Part of a small language model's weights: MLP 1024 SwiGLU, untied embeddings.
Each number is 500 + 40 x the weight over its row's rms, rounded and kept within 0 to 999. Layers, rows and columns count from 0. Numbers have three digits each. The size before them is the row's rms in percent of the matrix's.

# layer 3 MLP down (transposed), 1024x384, rms 0.0859, rows 921-954, columns 256-319
096:514488476538558546546583492456549437407470528465462496506528484528438519488492550514460537483475547553503459483536547487408474452486450510471519479423526444439475567525477471475531487513520522
090:498478526447507490514514512487499595446537518476552511542468540530571509493503523562534488520521536511530523419515508446493491444449511512519569534531508484514555455533541469459454532542507525
109:500472541538431527580474472506553498498540441570465466513563478486547532523507555494486506592531390504496570556551498487493494477433507458512516481515554533460507430504520416504513499506488493
110:562505483513511519528474530428468427607543505470506470540485483477470504487527467554520464464524561479467524480529451490539540519504476448506492536530458464560468510488516545535481473442518459
103:566520539530510515523551485529497474448523473491578535500459560468451540475497504432510452474490492489488567508536495574516517511507527496514411510471435505514512497471531505487620476532513555
097:567448483557498428498496547504459529527445550537453463502510496520506507535493510603565456414525491485537495473548573538547522541490535485615479473475488527505462561507560482503540518512458501
105:531499507464508503553456486471486518504481521478498515487545512516513457536476494480488493539486488531535478489572445508602515493544480473515499513461551496452458568409430448455528536481396525
104:547509486443542408519524551558466480522518426487533420455512478480480432505458582511473529535484492463482472595498444462527513528533418546489534513511551536468601503458456528518501507486487538
102:472475446495477461468565507574510517422496510530475549555472436526511483414425483445425426526520511442539504503501564544473479609551486553584526593509481496446452496490474544500447408488554558
107:505528521482518553531497540495511526504523540516538477528486447523515546469565452558490468518453526508504489459473483506485471518533489561506487539499480508437464536528521491527506533435537504
102:527548482531443527485543536531461515557583546503560510574486511471531484449510471492502493537586472556522451583566509495528513538474523529490525448500466449526533554432457547472501497448476496
102:509539488461489538587535503511532495560528552478468494500451500498508503456470501456443533526428571469439503443544554504485475508447499566540465509532444459467500568545507533511512476476498492
104:474527496498564570549469483406571523536464439476513499495583434497557513548505484481390456474516486529517441481498474460461550488477413514521496551526513516526529479477540509536460546504475462
105:517534468440518504486489534563509457457464533538497492516508400527520543475483502522491481472542527518504438537518501553508481427509485478588465420440479527579486490490524446468571525517564422
098:605438530521537430454580500495493429592523483478510491536521513585493413507470496528530430493517455446428463509511482488475496481517478511514439476468549527416500527505494525470443502472541472
102:456520536511586512478523541539505495449495474555523475511470527546505553439458487410460464508581532505490516536480487490462510450516486576531525512421527469552430456475550469475468478471527468
110:483536458476544544570514538470553544384458515511524497552497463487447457439506589510453529416508498512549483505477525456472519431483473467497519516521473533457534563521498520546459483492491542
114:477542527469530501575553541517416521541461602495556546512539556461455529528506468558444457519502498439455544442470501510515502489479470503489532531488560514456480533496519489517522492535500465
104:462456547395493488460492524536500453518485449526558551552475443504514560522575493548435521471520526500430518497404507546616563528490497570482550533494505506451468512475524487442527500567434424
107:524543516541548427512483463556522491491569466541513507527633473504531514550504516470486527515559489501531471459506466505419517472532438467538535562487502529471456516536507493477465509469476422
101:528523483518487507470543470464519461475409513450530523384457447466473433473527470449536497525509468477470506446441506534391495499570531486545526464558508416474504461545498453493533510455447473
097:522536465520527491454542442464561460598547476493518500514510499487494518429608522505437530569425540509560454506562566460535455544471473530516477597442503504436578449470490474474541504407456519
107:513524508488498498474488471455482464384566482450554471502469455508527478476502470516523475539485526517521562452503501499596527479451534456485492464548444460478468478505463452551583509514531481
102:473538461521521477465518498486418543561503468454549527574491530421523538438526558473474497488526531492515477389500540453513498541475533470527492487491468497505481555485535483476539437533511507
100:541456535525554579568513475557517530389497525612446497510498466476499544451531491452514491607515512471508592507489509534552554550450476476538457521553524547488514520485521504520532519501493540
098:484473481467528546543511502591462468554596548534434492543423496566480501479501559502500526581565429441522478544516502530467532473483494464590525547431521445494460481469456546514495478474484494
106:537531515503509474474558509519460528594532501501515518531509558474422494473469464527454493513484568547545516446479535483473504524444515477543587558506458516522498542481549556474527552415609480
102:492536450409513503523442456543495547564564512484512527448423474510540502480491502390479518531492448519440462520422531507482528562502503440500513502542419530535411514500514487615534479599483457
099:491520549535498458481506474481526493471483509484530523507471488460492474430453466561509441537510443496455391479542456435471436468471590499547461422493520521502480513489488471436461483526495511
101:503532478462557489398512508552436560490489518473547452524483527492556500429514451535494521501564528417454466499567520478549554473505485456433516516473514477489485521449499472528517482512478552
091:473452473485440492501480511528503482450492500544492524513508512485467568454513527508484588476519514555505586521424496420497525513586492438501435511493533514508522476444496580462454532493569526
098:511502537561475492540482473465500553547471481479511537501473446514550529468442498533536446496471507522448519540570577468482541515537520589567487541476586384472547500566539510460502514553514444
101:466452419503514514490510533466511440602535460538540530470565512455499496522541499552459550506549394533511527560478595496450461493537509476490472497482531467529495548498502438548496560503529542
102:520501437491481592430500482532535544417421462551494543469530509503517466488505508494437467470489466448544479462472463494500515458513471562488515546460462478535554541470513513482545553503418560
# layer 3 MLP gate, 1024x384, rms 0.0868, rows 922-954, columns 256-319
101:493426442518515445608552499551475445514509494586558523427478524524449447515501526482554461493420524485429414541495527515521552503502417563490492537546478496558460458550550577524511517524418486
105:457462459467417517549505491508518488521472493526531505528437482526572517547563487492476479443507445551567499500467456503461439540488459522490486543495492437450503475469540486526484569480511495
106:541512503547461439458543455517470556436533458386518515628483554519531478492491493562511533459561461567548525508479504510483475564549518552487520466483443495505509398523464512516465584530569503
094:512418545488500497408530488431543419460565512506423529484462468519468548585498538448475464519515476567472545540537513501498472498453524484513442506537511491480480500462421491470458573515463530
101:460488527498489460467513416490563487500538563474486479463482502532506528523483522527452503532522548455426454476551548445521526492467489553544437553522539497461504450489467404516421526511524472
108:526515422506439521511522493488541550439475569552435463459562517466491496524573440476530520496519540559591453456467525575504501496450494483484457503576557522430396487503546463474509544497469440
115:539532438444534586526484438537453523528498499506516530453465519499550428547548501423394396489482507472539574572485484478559463463512460501512426429428501519555503522504470481520529511563490427
109:495515500436529530522499432512596478503522486534524467558432480444493533509504474454424474504542555459506458464512451563512495530501557424482505575462545499470428564536456500449478476487550495
097:494491472503477512564447420540504497480464464464521460477468504505482571469463561505454533533484529480513494495473505546457438559486496422548472505531419541514564444494541437515513522503523539
094:511502401473531508483519531409436486541489471481539508500490422516426546449512567548486488495549599529517513468494473529437510491436564516568501501521569481471550511501506519483503452462470522
098:479566479438468519433529504445571514479531516541479491500456505552502457511556529554458517539504464483551462486509469474533543440449427489486462441445583489562548581444549542557548502493494533
105:424484454538559520533489503558459461462500490525453531600475461519530510476488467503467461501495468449539507469426533484498502452539450505538464498519525531526524475522485510484446578503459480
102:474584576488531510520535495583481556510517465502525481522574493576539462480530477467448464515566505528480539492447520489544475487499517521528537469410520480506514524465561513455543558547541532
090:544529517554466499570496424504436537424476525450551489474446469424532584505478519505533513558531537484489548524523547518497483556573476496541536376518413471492505528467564495473463587462528546
100:507487558531495513501550517529526495558454475508513510482503521443478468506470511497493516495446508525462522494496553498447413454488466533444474473506488519489497509507541576489505512447573529
126:447498588536522473540533515484495465485500518410497477446483502464496454466525499497407480525497533523466480493491540503459496567465454470452475469541494432433517497478491477493418454508462423
107:463545441503551479501471506532440464445557472556495543415443502426457488470505466520458480531568519465490463467544416479478533527494538547459452493440487429557520493513544491520486401473563564
098:580484436528464524541437437492503553472522493566516536468433471471571490483470448527455398468508491513514521473522509555506539528518558478499509538493617548432469489500552468514549535524522387
108:509482493517543511452480497428526461480471517483471517477436451487439451457521476455546486509482518428476527488516494489539518479518527529430536552533528523508437470490498456465488564523490510
102:468555483457505500521513511458518415448424437558502417530456413509537484555527553473491497570433498542463529526497529520511483473495465529561428436461501456502470534472543469514518486491451453
093:502570484566454433537471539534541456461533459454600547532509473421504523503499551502465392535540456531445486588512561589381478496515458503530519487536502471415449505545439455509464477483517537
096:524448528487471514576507512526561417554580520506503524518580466496441532478483559494502505453528482554424483519480524513578524531504569526463536491475439450508461390489489423528469492501491556
102:552496580536483472522478521456511493513443532553480489438445522498452487482490548511562405447498530495527562534468506556473522453585492562459580607497539446566513497486447512518473601500521437
107:496570463545457470525506521502497464512559523484457508446504443535537551561495500507425556507517488458523537493497522469539515557486509546499520572429540481425461476482514487474473556507480526
102:566464488481514467499514471481520495530518428522525538608499451591531488516488533527519508518503536446481471482569434511513461446495475526507476500482484469513434403446507546584537434478507527
103:451471489473536399575446502533569456482587510493446554518372483475525534533493448535458445524534473506547514488433525510464473571494489513465478510500445480510507556542425565551518417455504487
095:483416548527498512504535484525528460478471507527504463448494486588504476545510465527508464492434497530498511474526545470472405512456479522474519523517526514546500461553491492487498490508521569
096:537536505426459454525487494550532501494562558511479542494536505463459471536456471430483456513528483539443511520478456459483474489493545546534605478480569426510515425454529582473469490432448503
095:476480433468606539486483525492482516495479435451497476508504534542516496546450502439459463540505539460497474481485504516488560466488492499502525464492534447460474517507521518495585485479608536
092:439508485498494499498536510549458569506543479421436539519458508466502491521500531480488476489506530456540485528525413507495473545483463489553493515538497574445563499457550528515481513504434474
095:479456534476510495541511506431545488499492469464505526564510537574554603449494496515425512442548458535519512426496507513521503521532542533470539452515457523503629470490548494492499528467545497
104:516487495483540537493513493497567534481493526481523498537476450552463478527507531516437528498512506469535578528483464548497544494479490474484492544524500487468525555506410509380500607473564453
102:495493502453495537483504473486520472483485394543525477577504486434497516477526537477475532480482482567496550479477497561495551507534532573523486476492503403492458422529470524541440552476479517
# layer 3 MLP up, 1024x384, rms 0.0888, rows 922-954, columns 256-319
099:501415513609524443497484540525496526520495483478531476461476465548417560510510458420437486576523510470515495508518496496441528457526538515510536515450544462514509470524563472425540532473550449
105:439466511472534485529545539549427508487511467491455519516454465556507482616563540512470539503447466494583437489474540492518554489467392429537488458530537491578491503548535484543538494468467481
102:534558486452500513404528528479520436480531530478424524463500361474458536448483500471450425532488547532518583533526420530591453477490507371538519449501524553522477537557513576563502481530432493
102:425478475548439478591531438472509480480515526470520526476473495543540560516455506581566463464516514569453482469535500488492529465466527473509564506523505480517488483528521533496488528509476457
095:508512481481449477493482524577525524473499477560501509484477537505486520473622481534519534469523460485539472494478572487545458535503473507484486570588515525545515458465601503414526492492497534
113:604493462492524510471484484508395489396578512473531526546500508518541521562513453505486517456440502527550532482484520533458474417532435500510534533513544465508496544602529514501476584551439463
108:509507570516541498518522434560449483494606424492501458526476550560494441489473512509527469535503539510470446548510459510562528410524361512524549559478530484418486529485527530511510516519472491
107:528511516534436475449521502515463503493513525485464556505494505554532553528401520544451560543459413416525529501511507563493545506492529467561478498505482436505516544488516463534513556493539501
101:451490560509528520558452469504445538470531536494532466467481478542522484465450498503464509543521450492626474530549485501510491506524489461451455520426565512479514543433477464466530511503498499
091:496491421470508491455489557467516561533482504447457544513454454573478509450442557603502547511541614494536508473446498561499468528523528509582441471507448479488503544412537502561556438441486513
098:542556458571466530444494529513579448497526443482464503466484466485462541524508521496450499505554551494572533482531485474499476567574502502511519473445528511538490463475461502445517609548460514
107:488474469505460514537492551481501486463544481480511537497532458518483481464546444533478505504464495431502555448552424532524487538444417472494527468482498602467487482488512495403408510575512448
102:483481470503528489501447526555511512489522547495526520512496444493552549561433522527524506444521521440481521570420492492482427470481581451456478485457530559475461530527588536497479470501520503
097:473549455555471467465500553490510520470485507503462507498519487472565505535551560538495554487490497536544580541438516536472494509548442600520518493504549490511493519559541520557518479543466554
106:442549515494525529496490525519472551504491454541514538476544458483466510490570545566581538545614478623468481548462452499521468501488498509473495467442580493555517483554625567485470441528488488
119:487553559487526499548497447499559476421571582515594481616485532510514469496536469509457491463501534435530418525439512451534466590533554507469524457505528520513506531556525475493447493542517492
107:505579448464525495450487525484423561477511462504487540523493540479475481438457485487488451575503404465570474515587409504457503530486451520475453513520544491454534574528472552439536531530516558
100:386442477454532464494533395450517480537458552531514470492536523426505513503481458476484510534480541490511529507495587490503508530512473490528482479460412513522516492473442500482471478534474492
101:529533552475487500481546518528519434494440531545520417516532519482486402418496455509501489546551518578503449522532499491462529546544481549580480475504463485486436518480434462486507515511518511
096:512519514482530550545516547511452469480476511515603540506491452463503573556412470489452464576476592524479494477474492473460554495541554522542492443442475516459541465515521506480503472459476512
098:473479443489494512418490508474449518528512514469521554465500457561502457491517411531533536561414461418426478441445496555448535554521501520457548479499525491514467567527458503572517546492470523
113:487522469454511448502485477436479462579552536429534551498526468454481477529555507479478458438570526528512441463478544561515478510484496559523495492502449578494456475512459495501541492516502547
101:471541470493447552430511525562465409483538498477537469422510429473475493531501395482497495532527484545498519441498498488502533475457537488428502507465492501510541572520461499521504521522523520
102:553498492475484527507496490489462520487486448467462495472502495510503540518515489522452467479464493513544529500501499491476594539542486516495539558566497440488460518382461507533457501474571475
104:501525475437476475481518399446501550496586526544483546462496504414439485487498509467478490568439568536493553493479615536529524617482474575554507476479461470510459463505471507502500439491516494
101:544532528479521488461486520486524517544516449557525453589481519485507473511486437434524495482526549511459542564519504530535489425428512424564514492455464527436450492514493537449441417475534537
095:536494520384563506524607503457480481455528482506512573515517444526518501546485541442504490505501504568515440463473451546518460464483477481488510514533515451498500534479554575533501468509474433
098:498531446465458487505514541580443521517449540488543516540561445449379514420542467497484598487482448448516494474489474522509498533530473524498502563457497518560545509506503498484486491540542524
099:493541504468520520463524568477416552521461520488495465427480543526474539506501474507507550500477432508573407486557482459492480470433470459457494472546445537438495464519500511481398541449419492
094:472419452411506547499542486506400471453532442487503443485477505523449480501466495472531458522468457485499445524482501515533530482504443528542485443574519530501567472409449539503508506445485578
099:540445566498483529514476511545522476559489475448477488512557553506506567484490498563448472504504519477494535497456471523505434445501489530483576508476412513567537495460528524436447524538531479
102:527450548573480458478480489544499467532480461496539471500522548459476538529467505534553479495508475497528459449513544495500462520517495543494485595514524478474462489528467437573588504576447485
099:581529413526542505456404482489477510457587518525504526495559526532531502498515441582557514486503506455529514543518448478525524405542505488495437437505557490448482522521560540515530486526530557